From a checkpoint of a small transformer trained on Wikipedia.
Training: a variant of SOAP for these matrices, 401M tokens, 3061 steps.
Each number is 128 + 24 x the weight over its row's rms, rounded and kept within 0 to 255. Layers, rows and columns count from 0. Numbers have three digits each. The size before them is the row's rms in percent of the matrix's.

# down: layer 3 MLP down (transposed), 768x192, rms 0.169, rows 21-87, columns 64-127
# gate: layer 3 MLP gate, 768x192, rms 0.184, rows 22-88, columns 64-127
# up: layer 3 MLP up, 768x192, rms 0.186, rows 22-87, columns 64-127
down21 106:084116146145157121117135160134135109102106122101136099116139131142069156117135117148126115144117131113106127116188114155098130151158127101141117185138149102188136133090073127151126152116112122
gate22 103:134118141083135137099159154136187119087128130178143105090141134096156084161098166136111105147131131116158149142113135103123112194086124127102110155149158171120118134176089132115070139182159141
up22 101:112129122125151147143086148130102120152141123130161072149148124123094097134123142164084157095104165099151116101154116137159095118137153113194121165103145145107149146185106108149120187097143124
down22 099:130163157145131109122115099108120134158092126156106149152145096143129153180124098113118148084149158122095148117141136113148142124119139090151135137109158119103124123151094116161156130146171163
gate23 094:133138095102072122138156113085131125168099135122103121107195115099081152119148134097161156134127134154127132132130117111093150091127151086162146137143105150123143134124109154109107116120134115
up23 091:114143165181141128146129137144138135133163094100121167139123051133118110132120095165125131155098145159100195158118117112145116138174136171130147139132167080143115093087115129125125150106149131
down23 097:110149110125114064129096101149151126116143119099119120125113105144149102112160153140058120151099151130142126154167158102136099098108153203130155079088108100113082076129085130102110157108159119
gate24 098:117120090091166145167091102101104164125118120154133089144161126103130111085102085136130162118127125175150141136136121154147123135137092113128106121098153134134095108126137145128139142164152119
up24 096:118140077168154123172128124115136163117140071133133096124138106111102103139081122127129173126145129134163134124104101126152107189078161126132112102129115151122144109145139187142147110134133090
down24 092:105123093131160132128140130139136156157081127138148133148150125107134118154105142136114145109115126132141147141137180110096130108150114126117067073119089138142120144109142098099191152092110111
gate25 105:132135107125120133144116116114174107136125131157124128146125131110156146096133120095107126085110102112090142112132147135155187121132136128143109144112142107108141170163116175133159120144145104
up25 096:093133118117167123127121127132133083136072150129125119060153163076158149093141109114105102075110120173135127173127122122111161108124161128134130146158086134102121183123154129125159120174132133
down25 106:129087115152129116123118172149147101114114156118148120130123135169131139124152103149161150118093139117129155144162170132120149133165104055135129126136128133088131182113107119137171099167167120
gate26 101:094117112122145123113136142129148153128101096166128152125106131112120084189144163112127096172175131134183128117088118094110092111103144109113173147081136176079161126119145138107089163090153147
up26 101:131168173172148157161117132113130084126132144111133112105123109119143143163104173112119153091072120099141111142133141080135081093101132117098105169109147092100120143135152114129168117100112110
down26 102:100126122149120114105102118170130128130098067114158075130129115148150128123103150105146128093168135093160161099120119120118097090097147098129152161124103126120183150152125126160108167119078145
gate27 100:119127146161141133138138152082169179133124100121151173108127102095128133106111126119127085092162125141123138109138134154134120139162136138129147113134107153157145132121079130144111117093137097
up27 099:126132096142135115163127044166120138134117135144120110159073094114131148117145122134150145102128097119193157092091168110124080140111113125133098128158123114088110128152137128093128127084136133
down27 096:168148093118127132121146144097146111143156158100104130138139127154069098155138129139094126118175148156117128101080093130184124137121170101122129144148150139128171152160095170147073132125139119
gate28 100:147115134128142147168127116105167145103138127098112106155176102138154112179131095120123125141115140175109141127129150146096104113139100142152145133134107137110105116109100065116155108112140154
up28 097:109108112081138102126144141146117134141061138117169124115071138125130148134146095107105096143126132103126148143131143095123109145111133094148080148109091165122116115131148102141138103133133138
down28 101:097138134184146131114098133096150126153124088137121177151179129142130071185113125124102102163145155120133120120105140151145143135126123154099140084102162085128104177087135111124135140152139127
gate29 092:152150081139122115133130129113153118133083110161127091150115097116141077153110121155118095129161124169140094160117134132144118134115148171120111143174131149118120135134078135157104069134164139
up29 095:156144169147112136124155146094088146121111135124127151156091132122104086109147128130134146144108158119152128162057123114134117127145096169091105132155132149116120086160143089120149107119137121
down29 093:144156171129118159129090120132097117122124142132169120150107113148085112070094105095163153144122104125106149125094144085115142052113119161126126142136133174131117134159120118118144119124136160
gate30 107:170146119188118119147114107108110151133165149149133110126104087078153160156141178137113138127095133117132150101122135128092175128146168118167164125091092129163101114133135091090161148139139148
up30 105:099135147136139189114103134124178133133118123092137149155126141174083071133131123098118150134130113105134129108153066117134130121128100119110157148136166117126096113128113130134079117140147175
down30 100:099150114141153123134155088122102149077131110122168105118170161117127105137106158101131118152153132138159152143158140131136132117123118094112148134150098100090178091061140138126152114110129169
gate31 110:143110156139138131117095106088110125116137112117133162066070145114152132141168115157137142141084112099113120106135124128089084118125175144120209130136069129147141155153153097079128141141124146
up31 098:127131166133164142123124117101130124100087135141134111175152136101137145096170163146080115186135151129142134092157151139130118127159095102125115159135152119110100126097195138123159127082143053
down31 100:152130127151129136123121125114082140161108137123122124174139126115138133104121079105144128147141136122140094174106106135159145132131110140084067160124173150121133147086133149156084121118166119
gate32 103:108178141100150137135109108110175104199105148089113129107114126098127133146149144101065108157165145112149163125174130151112140128135100105108116095123147144147142091115113153094157090127142120
up32 103:186142118100150163141120108107167162155141117108117142088120115109104150121137130118148096164148155158135148132133113063156127169163139131076119126123132131119160064126136106126128091096187133
down32 106:137130090136097104127113139126097120115158159099092170092122139115111139142127119112113133129138094135104098155157116120096107125075132153115120129137151140153135121105122120108170075147112111
gate33 100:130169171140144135140114071130115141127124144161100155141130096158103127140133118139114139132083156069120147129122110129138137130159130101168151104119095106126144135115154151148126175095135129
up33 102:112148125145181122116134137141143094101135154139147084102148105130140142104156117138163121147176074154128161112157131117174133153139134132120148110121111144133120115110132142104138172129108128
down33 096:137107140179120138162132135101106185139149119113092145173116161102165136096144121136122137151117157124161117128117117136128134067142124149131141110190136137106130132140118164145111080133143117
gate34 088:131104113102123133116116137107100139093124152101098154121115077135136147124159074097144146121165091078117138136149163132104136132152127114133108134154158145108137117146129139137121142099136116
up34 089:108144110082162154173102130095098122103108121173159163094106182095142102116123131156142094098131088109127132163138132125110144099173133130147119075107140132135089138101144081145159150096115182
down34 088:121162095098106134108117156096040147085108163118130133124086137154135157130164104097161127132148154116099136127132123142123154154160149115158098182150142139145136104167153117142117132098136141
gate35 094:156159139134121115150110148120118112141114102100087129122160102149124118121124130106116083141135142157115083108150143147183105104151116134145122110161162130089107118126090108145142130148089108
up35 093:170125124154149105133114154120124096102117113120165148104167154122134149129139099102112130142124160148147137063118159185171149123107114125158121140118149114121118129133157153149128081126136155
down35 093:113080165136139114092145153113116092102124122183079120116123126113128150156122148054125112072083137103148109128132125147146102158139127173095175120130155109127114153113151118135121131111144169
gate36 097:124114115139144169090080173139128129098139098121165172152135167128123131107120107182130125179129132160144099125139094149143164104114128150064141151111144134088133157132145126117173113133150125
up36 096:078141108163141179132136073153104137112115126143155094141146135113105170110132162113137145104092110087111137103102132123128139150123118165113142158108126090101133137120134071147147141172137106
down36 094:138117128157093129116095171120115115081143122184124114134116096170127129117145132108130168143111130125141176160082132117145097109128150143079130110130122188141165092120134142126126129127118104
gate37 098:082135103163145158143140148114133151170120118155173099133100097107135140096152118172099136092142158144126106147134147133088162102099142101139171115134160136104136075118115136161097146126095111
up37 096:174082106135118145147102132156156155083113105090111090112115124134131118117108110134173146131077147103113081157105135121098137117118140086157143123159143154145159101119139147128187156186130108
down37 095:165181118163099126149117147151103112073119112145142155108138135097118122070112164122130145122054129130124144138124145142136116106150117141135122157105119124146117191126113163121149127087159148
gate38 097:156136104095153112113066154105135094091167086123136133124153157102141156090096137120141106114152101129126128100110114113099156145140109131131111155176150119143107138093089141121126100158126134
up38 097:077124142149152120120125127146128176161159115124105131110149106180095146097104170123125132116162143163138148126149139096147113118129140122139142141124114139106104143186105081090160169112119148
down38 102:114138147143095108157097167146158152062150115133119164116156155116120188141087140105101108136155164134093165148106078153109106134161134122134142128178132159102150115130131112130155127141084160
gate39 103:149132110122148118122149122159126097171102109139110122130116120146121130130168113061113127171172145136133141160129190156151090146127124140108119151129138121107134161087094161153143121177138094
up39 100:143135123148142106066116125138098096136108101119097125107137112132089128188140116138116138136102151148143147114149135133107121134099097130093137115079104124194131161143115203100100092154118130
down39 104:117125161138133093154128151121150125142129141130080142101093163147108122123098128115140114213144157148137126151131143097136134131105136070116132146148131112099128147122129168102157140141147091
gate40 096:131131129138124136145138116085124122144132152142134137145127147141160119139123071107126125127129135138140096163172106102167098060099133114169161139088154119113132140101137175151098139118088101
up40 088:102122102108122085114079110141128183119124128131127166132159098092107102136133184146129162134125090130125159156119161121137142129165126139132115160117104112119143130169110071124102101104097158
down40 090:037137162129171110130133119121129105144140102132160110134043124119116116125156147130160146093148141120110107119105096132134125139139148159119089165118125111130108123133147173134102136190126117
gate41 100:130091135148138131176119115150114092125126129128123113092107122176096085156095109171146138148119144119130156097151118164109122110116097184162080132127144116123149116136142202100108111187109118
up41 104:125125125164125120155095124158155142132132159123124155163155131153124065120063150099171118072116125114132146102153153113154134110130175195126117139162220138127133130142120107150129122137138112
down41 107:185134127080097120140101135110178125160153130125113124134131104110144152150109161092153122138129105142177105093124104128115090149157132146105108141140124158151144137154086118075149148117155135
gate42 100:165094126126086160126131108082162155132101109169153123129098153096101100147132184109133115132118113108133144112071169143120146152160125129152087146138116145145125105124158121109104119170103103
up42 097:141083116119119154144125085143130129085141139137106148136129143153113170156096147156148127103133119121126122136099109087127112124130175112104111128126160153149131129150100124125133165110108135
down42 097:129122150072156140135116107133108137095117126147132155114100145099112134156109094096155126115102114148154089137118116137180136077122120169139134136161169115085148191107129150167107160131152141
gate43 098:130120112155166123142172107146108096106165116091164193106138105140128104178163155116118158112133126095112111129125134079096132138156146149097107139136132129113132139147145137095089134088130134
up43 097:126147120129076099168132107124126131170148099159106144111099104159131142087115117158106156126135136127108144161181124121097143142137125141150108104185139106130130129149144123129118155138162145
down43 104:148126118176059122145142137176119117140136148089160140112105114135136128143124143158130120110137108169077145146156112107080125132128051125125131138146130108122088091099126155120102073137145120
gate44 098:128140122130080137140166139117139088117175133132130140173140166166149114095111122154119120138119114170132087132103124143111114140075142155118095157131158121100091131131100129134095157088141141
up44 106:150114099123096163112145165152095146103118130123075091144131152093085110143076159154176151113146148142104171141113100157151128087116144155128102166150151070110133142131091086124128089169169117
down44 106:141134139137112140144116146139121164116123134064137098146097136121070127117116196137070145129153106146092163143177116112167128118107155160130133104123145091106138164142099100136131101149127144
gate45 093:099138137146165141143139108140136143093087083124111092141163086156108130117133097109149120105142128133115146130118138160118077139134145134119097112094100070121095063121109104147140096118144146
up45 100:104105102142126111173102156124164103146106115123132108147150082125118135084104139103143152143073115107169133129167124122121118148124103124145132143150111113120151129180142081141117155145152140
down45 098:168121112133175082121111120159140167113140107130094113130133108151131125137105130144146074091108130108124103152116125135099141131140149099159130170123170099113147110115131100145143156112139090
gate46 102:108123113125075105137133131123128118151101136114122092140115119122116115130119131154105097127097166177113106135059120105136126123127164128142125120106104085117112170154144157158122150154168111
up46 096:126136085101203145125134133136101155125159132080127130146165126170120141125123125117154122075157091145129134058126104135142126145140113119156110120156177129152117117166114141095105174121115162
down46 098:137167095070114161139149121122120108134076149098146108151157173131139123078162124147130119150127087127145133100134103112105100123159103115132153114165165087162109152101103117080132160104126138
gate47 096:102153120115133098112144134142143146136146113122163130113156162105095142119136191123119109114139097151118104143153134112127089094108169158159105146122143089145084156141132152135081094143145154
up47 100:158151143163118146131148135140084153173141062110185109111094162111141113136076164120141136136160158129100096150134169125129126118099135144118174130092143128133116099150131114106140158130101142
down47 099:122124136148113117144133154122100136112136063133133126140130154108104121090115156148161152174126113137089120146154104138120110130129171140164108074134136116106164113085148121112096105156149137
gate48 105:163125110113134139145119139127120079138145182134132119153145157116088084092085125125138136145089165117108091124146118121115142111119143154100131127093113115160141089137136099152149156130115140
up48 106:129086139110115162094140129134160170119124101146148120137116183064136090135122094135138133132142110169126118114151074133122130121094148110124098134130159117065114153128149091129141119116133131
down48 108:172122106112141118121131095152157111122087132117140140093136108133136117082116148112151182155134105155128137129124128118140103107144127189121094152135144099113142172151138129137111099132145145
gate49 094:097123135160148131163153114100111135134083144149089117124129085149116189142162104117141140159121144131152133115142097134178168122145162119125134178140120124093141122150095152115154162107136102
up49 096:149141158078161137120109112133128149128124110139104151106131102137112143141131129167151142131087148093161154111155119089093125102089064152151086148129124064107130128125116105139090175106113100
down49 090:148097105125105120124142137123125123146136160159164143124125172142128101148124083111130132130167149142116118142090166132122097115132149120096143130133082163131135147095110143099133109127127158
gate50 106:142111078136161142141124099126131140143149121140161184171111131116139101107168148133093090063166125174092150167124112138128134132141103127142155103105155135146165105146088114150111095120168127
up50 104:106163140173134113116109134161128125100156103151131143145118132118115117173095102118100123183114127092129114128126147134121105134091155166112121151143115128124098160138116159128135095121086087
down50 103:130143135116126097089077145126141151130111096142139151151121161118137131115167111098130107156109151107180093124132082126125096108153152140056082152127127144141083148113106108110117101150145143
gate51 109:115093096140103137145120101152121105107087150138157070128115091125151135149136108169093117101117154106142167115107110174101127152113128130095104097142143132118124109149112131113125064134087156
up51 102:075092078085089141134135142118119139116136122120114139074156117134098165089146131141105137104120140123134113127110139121142094128074141100134129129138127086139145102141138169082101132140124101
down51 105:136112121112123130114177112136117087096078139128166135117094090135084115124160177172139141076123142114133121135129121147111118131121099140117122139089136102129126090154171134135119111138105159
gate52 095:147147142128139148144161097122106053132147130106137152128117163131136092133120111138119129149089169124148129174112116129159159143159151196159089130101172142118115114099161139141123133127163081
up52 092:085111132120139170093154080138107163098107115100163103127132155146132153139135158128103097112111116118140078083127073109164146167107164102121114123178096128153139116126101103107136113134108129
down52 097:130148134156138136129119168155100094128095149139111133127088112138122071064084125150127087134103126159124121070162167091092148115125061097159131151147150120171112164123152141140136147166126133
gate53 097:121140102118128177165117097142144127146131169122135118119114143126155127130123117151095130110134082092099121100137116090121157111154153084164136152169118097095118116138085132125150137135140185
up53 095:114156140110129097149107103108104110170121180157120086114107149157144130132135108119121100114137132153112147128162114127087152107130133126133106120093162180163145112153144146192123136145173109
down53 103:173137126099131150155100092141159147115099161096087145172146117125141145139133128138067095092202105143127121109162142163142111098150153119101130101135099202103132102125140132131134123143116133
gate54 095:139124109081132132106098095145124133129159096159130114162143164131153109130124125149169135071117128123111107113099161124116131144121121102106138135124145110175076073118125114120139128094122117
up54 096:085095140154145143102166110139090129144093106158145141102113100118140113160103169120114144124143100139122165111143094153140141089136099123102102120123097111113114117116137124140112115114075105
down54 095:124145128147100139121128115118131109174128147138121146127174079112139122117115133118113155151097147176145118098164123134125111110115101191117108094120122097102171133112122120139114118072104117
gate55 093:142142121131160128128126134149133126119112146151132113156136124155149127140142148116117172161106136149118144174078155133103115120124109166181123118132120145121170130129089168172126128111158092
up55 088:131151111105172145120159143115151134109159115163085138118135143125120148134139131100135177159103135153133167111141156088081105107126151102146122117147152191116131145080152105098064154124169125
down55 092:137147152111160128082097101175141114119125121156152126119177132139117187124107115138144161146130137133139096098105133183129150126167120089101099113124127082127125107145136100142182141116146107
gate56 098:117117120150123146169147145129111131154139103106107116104179148129158113102119097149131141114141100178163126134110138166124148106088114141129091093176101135098124152136146112106141152108141100
up56 099:077117104178115131135132096112119120091128157107132144136203104109120103117169100135106110148122133089138149157155112112157133140142148143156091123146132134132114138136103124168100116141100098
down56 094:103108129141145119147094109125070145128140127115158099118155112140140202096115148132143100146129173070094116141194143107083130117123119164135159106115127162106106083107132091107152130153127127
gate57 097:164133093189117147119106122130175129135106104146123095139097102109124103127108168091168063162108123109126114102119149129106179132122159134126163093117168112108124159097159106158131081121130162
up57 094:100138127090107155126142149195160103131113122136145179111172140161137151103112131119133131139155152088124126131093126121168124150127103090098122166170109125160150103153146145102167169124132138
down57 100:134111143098155158138181128125176080153101106112165167122129154138114148085123136130123089129125135086131109107111155134127109215122115133104128121118107119136164143125131127157138147163100090
gate58 106:158115153155131156156137124109143104148125129115113161143125110130098117107093119133139064112139080204138146170054092121125151120149127120119136132117166075119137137106161101168110087139118138
up58 104:128108108171110103163125087126104114099171163170156123129124152095092142073167108074090145128151134090126121142157134142092105130140145119133164081128162125083124146179149140123154105116125132
down58 101:112067112117103176135133097116155101102120123175161094144159145111111129145133125095088176089154138107125099141101143125099097127140135112116149092129116167141123122111141131120113121155114162
gate59 103:117157149105136131150115134082107122176110108173118142143101088126097089105144121125128120134161117133146102154066117120126089168143139134128134120111125164146131140127148094123125101171141113
up59 095:127118097119112126150179150127104092126131128097142088144094111104131128125140105145129147137107102133151134127101137151133058158123143134182143147145077095123123148141162193099078100152124139
down59 102:135139130105089097173099140111085112121110142135105151106095150124153117074132090113123146093140141208129134135127114120117137098120131135124134144089094138104083143159136145072115153151130159
gate60 096:157119121137137142126143113154136130135110129124135142143144128157134148149157141182117111099130120137142089132113135168145120131113130109114178177153124103095157157158083148125116105147094096
up60 095:083101097127100112126104128129181161153071111085117147166159108109169161129149130128107144111118111123151124145129119141138136125158127103104117116168150090133138121128114157101130117142148142
down60 100:127128115095080113105119117111124134116124164132133143136126144119128134101094134149163111128155121130162161114074131083137102134116108142119121085147103095110076171174133056133119135129116137
gate61 094:131131075106098126140130140134119105129132108139156122133120150120133101136115111063100125124138085113147119114094158126109113110106119145149156041107127127131126138110125132167141149182145119
up61 096:100144152128120150131127106131142131126134144123128097156135162175130126113172121125088100108126115095131117147100204099113136165159131156143144143101138111111117124130101142118148130174107163
down61 091:149133125118124140108110171098155123167120119114121112155173163109107128067111160081138159162122116096116112164140107088098139124127128169137118120137137125111141119096153124134131162150136136
gate62 096:131114136120116139147139176146102123114149111158127120133126125147144085120148153129118078164145155127098111123159045105124112094161097102143147121106122113111124109100135132108123087127088115
up62 103:116170141142128116111083124158128151129138108165166098131168097150132087091153157162106138104131102148128107111114141132127111129154114145138068114128128096126130141136169122109136133168113174
down62 105:103125137090140122145125107090092151149086093151105100139191099128093106135093124145129102114103113112133152088144123135137122065134138144128177128121161105118195117135099107108102133172117168
gate63 095:127139160104154105138146139073147169138148110108142123117127097123139095109155062154156137112134168135145139131108091124098097120125081117122094123112129104118097077064094123185109150098127159
up63 094:126187132079077110125139112107112107133131160131084155148103131102073121138118179091126109117129100105120145106133120152110147178086163086160111127161100125087134144110133124103117144126140089
down63 087:068082110172128168125108127113096107103107083115140153094102141110122174148108104155097129130117124127109101112134125165176184087130086132140151095133119094114140111147126168100115126130152115
gate64 108:137092136137119141121108130120139165113167105134120155056152123111136135113123102147147125078167146121112136132120135117123177100165116124201123180122103097127168085164097098125101143147124140
up64 102:112116087176118118120092100138140148119126147111134147117123115130126123099135177126141179133162138159137158141135124108122120125139115123120125106146095124143138152131111183128089125118139128
down64 100:124145111150126134120064140113161144071147116145162166107134170110149131153135160141112133150117169120130133128109086122157088142079096117131123138167100124106169097121164167108120140111142157
gate65 101:098133116122128163136092141135123127105108126182122107125136133145057119104134082128087139125164142130128138143121136128121122079144147162140110158127124185178123121141136132110132126108116136
up65 092:067150121112153116122111143116103070147133093117100145161150101157143138124092142116119055127088119126133133086145126118104130111075123097146179124154095107094131154117159167133155108104125115
down65 092:123127130144158162121102179134181115097065115166137129144118128120133147126108149139142122123151135114170164132110102099136108124121143111122134146093152121134142074113132148093131130127131099
gate66 093:128085093097091109156149099118128165167130130126109113107114134127140157131132128097180108129139100144158110093094151106163124123174084115142159145084127124155117117103070137139126146083116151
up66 091:139124121183115134099156132164101134125108116089133126131127122167094137141123169119136130149124119157146125103096151171160123142094092143126115110119140119126079133135090141104132130093169172
down66 098:135107140135137120114150118146158162123154108101117138130124141148127120176150112084127072123126156113150134095154157136140085138162104119117136137083128094133138121152076126113078159135123114
gate67 108:140127155076126143128145104085163127151174120114109162145135130155160139121166121164147083148107158090103116091112141120144118128120129067120122083098102105113112144157148111121130147094134138
up67 102:146143148128134139106162130105130161109049144134163131133138145076155133137143128143103151148112124167152134157130095128081100130129103153158138124139167117146138076111118140131161111118124132
down67 103:116121125155098121132076092082138126115141132120142096163149082096155114093126150114111113125078123115128137109161107141135154158126095098092116114135175124127080113097116109135133111076136130
gate68 092:135118116141137139147112104136150163145160087127096105134117108104128085134127105160115150120099122126134131186081120124094086113155125128134138158161172138131127149077170141138134149119153164
up68 092:117131115130109123126159115132096154145130136135134153170176137141107102105137130133109109141107132140134129123123108120087145160136130165072104163065136134142128126105132111108072100153086121
down68 095:120134132154128139173141114154135148125131121122124122131173105121136095116125156130116126171147108121170144170105109124153111123113129100087138157137130086131089102141135099125163132128106111
gate69 092:139113132135120122157136164142119145158134133133089130093122193087162139133116081161119145109106163107103102105128079145079122147086067161157152126124130119169142136104087113120105109118130125
up69 109:139186123111103134143155132144125164104120139146129113101151108177128169081145132115143127117160126130127146151162145120154142121178141160144147116149106122105130092147155102132067143113119075
down69 121:114146124114112122123140123111153172085084125106106134115140129143097129118092139163103121125127150135131157184097162161140167162172149091118148144110115145143108129104132150135100101107111146
gate70 094:109149163107136145150165070137102156120098144144175167124104154103127087141137165133176102137124105131160132121162134157104142154158127138101115070145138120145145169141141172082125124162146112
up70 101:091148086170133180125089089137128104147119151108108147107106135115151166081098119106083164107097118124126083165123111105159125117083146088097142153137127125128138114091164138155095135106132118
down70 110:088118130117091129129096146115093098163088168136141175134114134090154124119133064101111091158137136151129136143136157154116173131092135148103131127095146116131096140120132141103108161136096143
gate71 109:162134114133107107166142164132117146137102133113122127134114132146097086150142149108099062112132083128108098114122165127117150109188142123119082142116107127118122149138166152129102160116166129
up71 101:150107134176128118114150134118150084134136112159121128127148117162143129108108116080081139094133122113104141113103144133103127132143145074102091172139128074100163112137114144130114146132135143
down71 100:084124141131111108157127139143122119134153113127067134171143072122093148137123112131122110104142162116114116106108136086165124078159101130138148131097090086098134137139096143119093091122107108
gate72 091:134132156105192128126123155139109119104146114138106167156131141169132159102132154150171132148094113134171131094103154154130112085180122154097173176146169119162125129121165120151141132128132132
up72 090:155107149153142114115116100169126102157137114134094127075156131139117131091130139143111126094090144113120085126119144138117140127129098156156130124134133169155148133110144107111130142077187138
down72 097:126119133138140173129143117120107099113160137135143145093146113107105094133143104134162079121117132117102127103122119115119093102085134112166134142113080156151112154089128136103144102126121151
gate73 100:132125115112142131172105117151115131090138144139149134141067120124118085131117148125132158166120137121130114145105161144131068175135176134097128148144142151122152116109135133080089098136116102
up73 104:103115132124116133106153124130102121152123147161143070100124113109087111165167129191099125112087115125133173136134105134125149123137127159153128112103130153144104116132133103143110133105119155
down73 105:073145113110138130080120129164133155176140110098118114116116146143128171124156072154120134143145146134163120137137167068125115157084164142116139152105080109125135122118140114117118094135137139
gate74 098:134138142145148122104072124119071149148089132142112110128120134090118121106158132135127160119130128144114136084142124138120120120086135152131126119129161143092127153149104127089125103139129122
up74 097:138102127131139109105145165090105126125119129124115167094161140107169148141118124142087147143109118112120097085142097110123131089118124136094106128135069134103163157145097118119110112108095138
down74 094:149113113114166104114115127133170102137095142142180112136127097105142099144108166150114129112147139116128167126116141141159103091113114117110132110155123121146092148100104102116115112128127127
gate75 099:158123086153141139107123068147117144115120142139105116102139165149106159127099142133120126128133146148154133110115158129128143115090111123148105127125119150161085117121138090122103087160109101
up75 101:158119126148147058152131109106124150105117121090133138128163141087159107143131095099087066199071120095140162097141130139148162139121133110132139146099144128096118174124069140104113147154131134
down75 104:128145086177142124151120134114164146094153152123121151141104135070135104098121145092095136133119124135161073105102110104122146142174128127137114148120127119088149148127152100147123109120155140
gate76 130:129141139117113134163090108107119109125109110131112145126148111127136086104158121127149118101187152120173078083113126149121118127157168120126120128091136153116101138109141127103122145107121109
up76 136:128153152104106119152101134106139107109108134126156136120144122126150064106157148111145114118145119127143091098137162140160093136161156135110132109078133159092117133113116144120131141105119127
down76 096:146107123110126131109067096083083087141099091131099129130143124132155096126130135153165126126128085130155109099128133145086117117158126174122144132106120115127148146124132136123120169084135119
gate77 100:144143111116143161120143133177131130142167078127104109134139164130091096164099102152131128106125136071118094121109126119094075111110104140082155141136126095117127122147146112107128147113170129
up77 108:124145129141108128105197124165130125103172091077114082143132141149110173160099139108152143107111156114092107101145076133160160120133108144108106125155143096153095121143158111133156152111145111
down77 109:095162149147111107123133157109103107106106103098124108113096147157168142148144138163138105117126113134119150154166141105167153117146146105097120102119158165102062127147099150164147146115123091
gate78 101:140133080135118160122149114119148113098139147108092078134144092133077099063141098110124158110143096101153134146116136146138147161150115155128115138148161112162128153116157173154127119147109087
up78 104:154107137141086136125146124131099141126157128117095123155157095116085129117119124133102191117114076137151120180138121157091112117175072118102124099157163151128153129119133169151108109101126140
down78 101:128124109164110130131142105159157140155178104126117123137125164154129083158146112105102108098116181113110094146103118126099088118126114124110173109105137105103110122126115107139156155128104101
gate79 097:162119147125164107138139116105130104063081185163126115153113079102110075099133132148131130075122160137141102136133094173139131164126143145142131098153092103076093126177155130126079175087143106
up79 098:122128100189093155173161114147110092162110111087106129156108154104171141146098090128146140141155129092142130108146143109129113151062161111141132168110149073104133165142137172157177137143124118
down79 096:118127153124150121130110125104126087102140134165139137078107108162150126081101148114124117096131159129100091168093130139122149173137115136085157132122088139130126096138142119099123113130141131
gate80 137:144156108157142146134082124102118124126098148127131158138153151108116189127106169148131120147138115152136145131166121172137140088122124111114123187137122086103125131119110122129130137114104140
up80 143:123121119127130128151122147156147136114130121114153128112090141126129104107146109094160144123071148147124131117065154087118110148146145163099144115134087185162117110156139154166155106150146132
down80 096:113133123097099120127137133132128120132150145128147090124120079149089121091079100187134127102107128114115096134139160126100104183148094117140171114099107105124113082148104153140130127148138109
gate81 100:146099089079112115129106123085117123106150188177180077088169147098120105130114143108157103148135128125147099130169077109163121118166133119089124184139156127111182126123127102132147138109143104
up81 105:118141111111141155131133140121101119091100096152121154139120119142171131124133111115091111135162105143161156153080108139106092141092106125157112070143111122153084166173143132124090101191139127
down81 094:123138116127147100174109114160141156137162107136144120093122114144122089094071134103115120155140120112137116177112140080077117151119162112127074110096130203130118119096123170078157149124128119
gate82 096:124075150144141095155126113179137159125132130100119109107154113097136108115146115174130127055162115144101102133114135054164112124125130058115148151144139122108099107181064147086153109162142118
up82 087:104184147143130178096154121065126130113129157162117153114109154123068133158102115114140137150114146126153168119114122143154186126136123179145122104122109122155123135152153096172097139097111143
down82 094:150194118144149133138121134123155070134139114156116189094088172149109140146107145127130092180123151086126188127135145142120169103158120127117135113111125139112122146168118142102104121107123124
gate83 102:117068130137150156141107106145132107141129107114152150150156158116139131144128118145135150148154141135143085123167118098109176136145106143154114107113096145111102115130092148125158117137164160
up83 104:142152125140168144132190065151115084120098139115100145173120092114133117112141128121117160147156113102145117129132137124119153118109127129106114135165181120107156140081141173118100145113126108
down83 105:109156121159123122126077181120121129137111137123094129164127144144144143109122142176149105115149127127137167092123091131125119111090118205114119130119125152174124141126111106107142130131107143
gate84 098:087105126127155099138110143117146132125142124150118119122119111116167156097127138162147150099119132152133160127144121082145117150103135145103059095130175087130182144137076139119113099157077134
up84 096:084165138092111120131176117117145153130100118137156124123115159122113123138127123145128135131105154117155108151105098136094079133106109098163147104140109130116099177124149082106162114133136109
down84 094:149116144113139103133143155108098164149121164169103144097099153123152135087146116137093122164141119143141137133107094091124105124080135156124107112099145123110130143134147107116138108137143089
gate85 099:163128158075144150141097122133119090115086120185132161091086141121119113133082158141118160121127135110147114130123159149149148114135067120134137137139131121149107106062116120083119096148131118
up85 103:120109150126145116094136140111159150105102156119137099090112130138152137122155110124132117089182134113134163099122112140137125154138173143168126155133178121133128163147108124142107105110144138
down85 101:093119158093108088140141117140108152124124139131126129141102150115094143119087095163089165174173147141145133129151114160125117134116147149148170140107030112140121142143135128140137141117083141
gate86 091:131131078111096099103169131097107113133106150134123112160129082142159119153172112119135127171133130105145129166125123082133109148133119162138169123158118148100173091154129141131141126123146149
up86 094:132136092080106134122164142140160150113118134155128110173116125152146145128129144131121151159144167109161147152109121138127096150141129124136131105126134152109149162160125163128155116150145160
down86 089:119126179153132131122109123135123075094162127148131136134140101138153154134138121135132139111135144119142139086100172130142161095128122114136159180150138116139106140103160128144086107106093149
gate87 110:153092107137127154103116129116145176115112184133150124052139124128146100125094102159174156091125141071153104141114158129096136075111126122088118131154145161088106148142134128138100144164130095
up87 103:109045106130144138122131114124126080132135146143083171150165143103141110098114138156131150177138112153107143174116127136122114125165111159108121127128131104093120141115138166122148134099098112
down87 103:137145134129139113171118153122149148093100143105141148153139098115153128115080134131131139104138109127194122119140119121142153132116125113131125097132152126166157112122171162104111119132109126
gate88 097:146148127102089143086117126149152113156156100156110108105119132140130116088126060132077125126155144142177103131100087146172119102161120129117139168103141120072082114126111133123132108128085134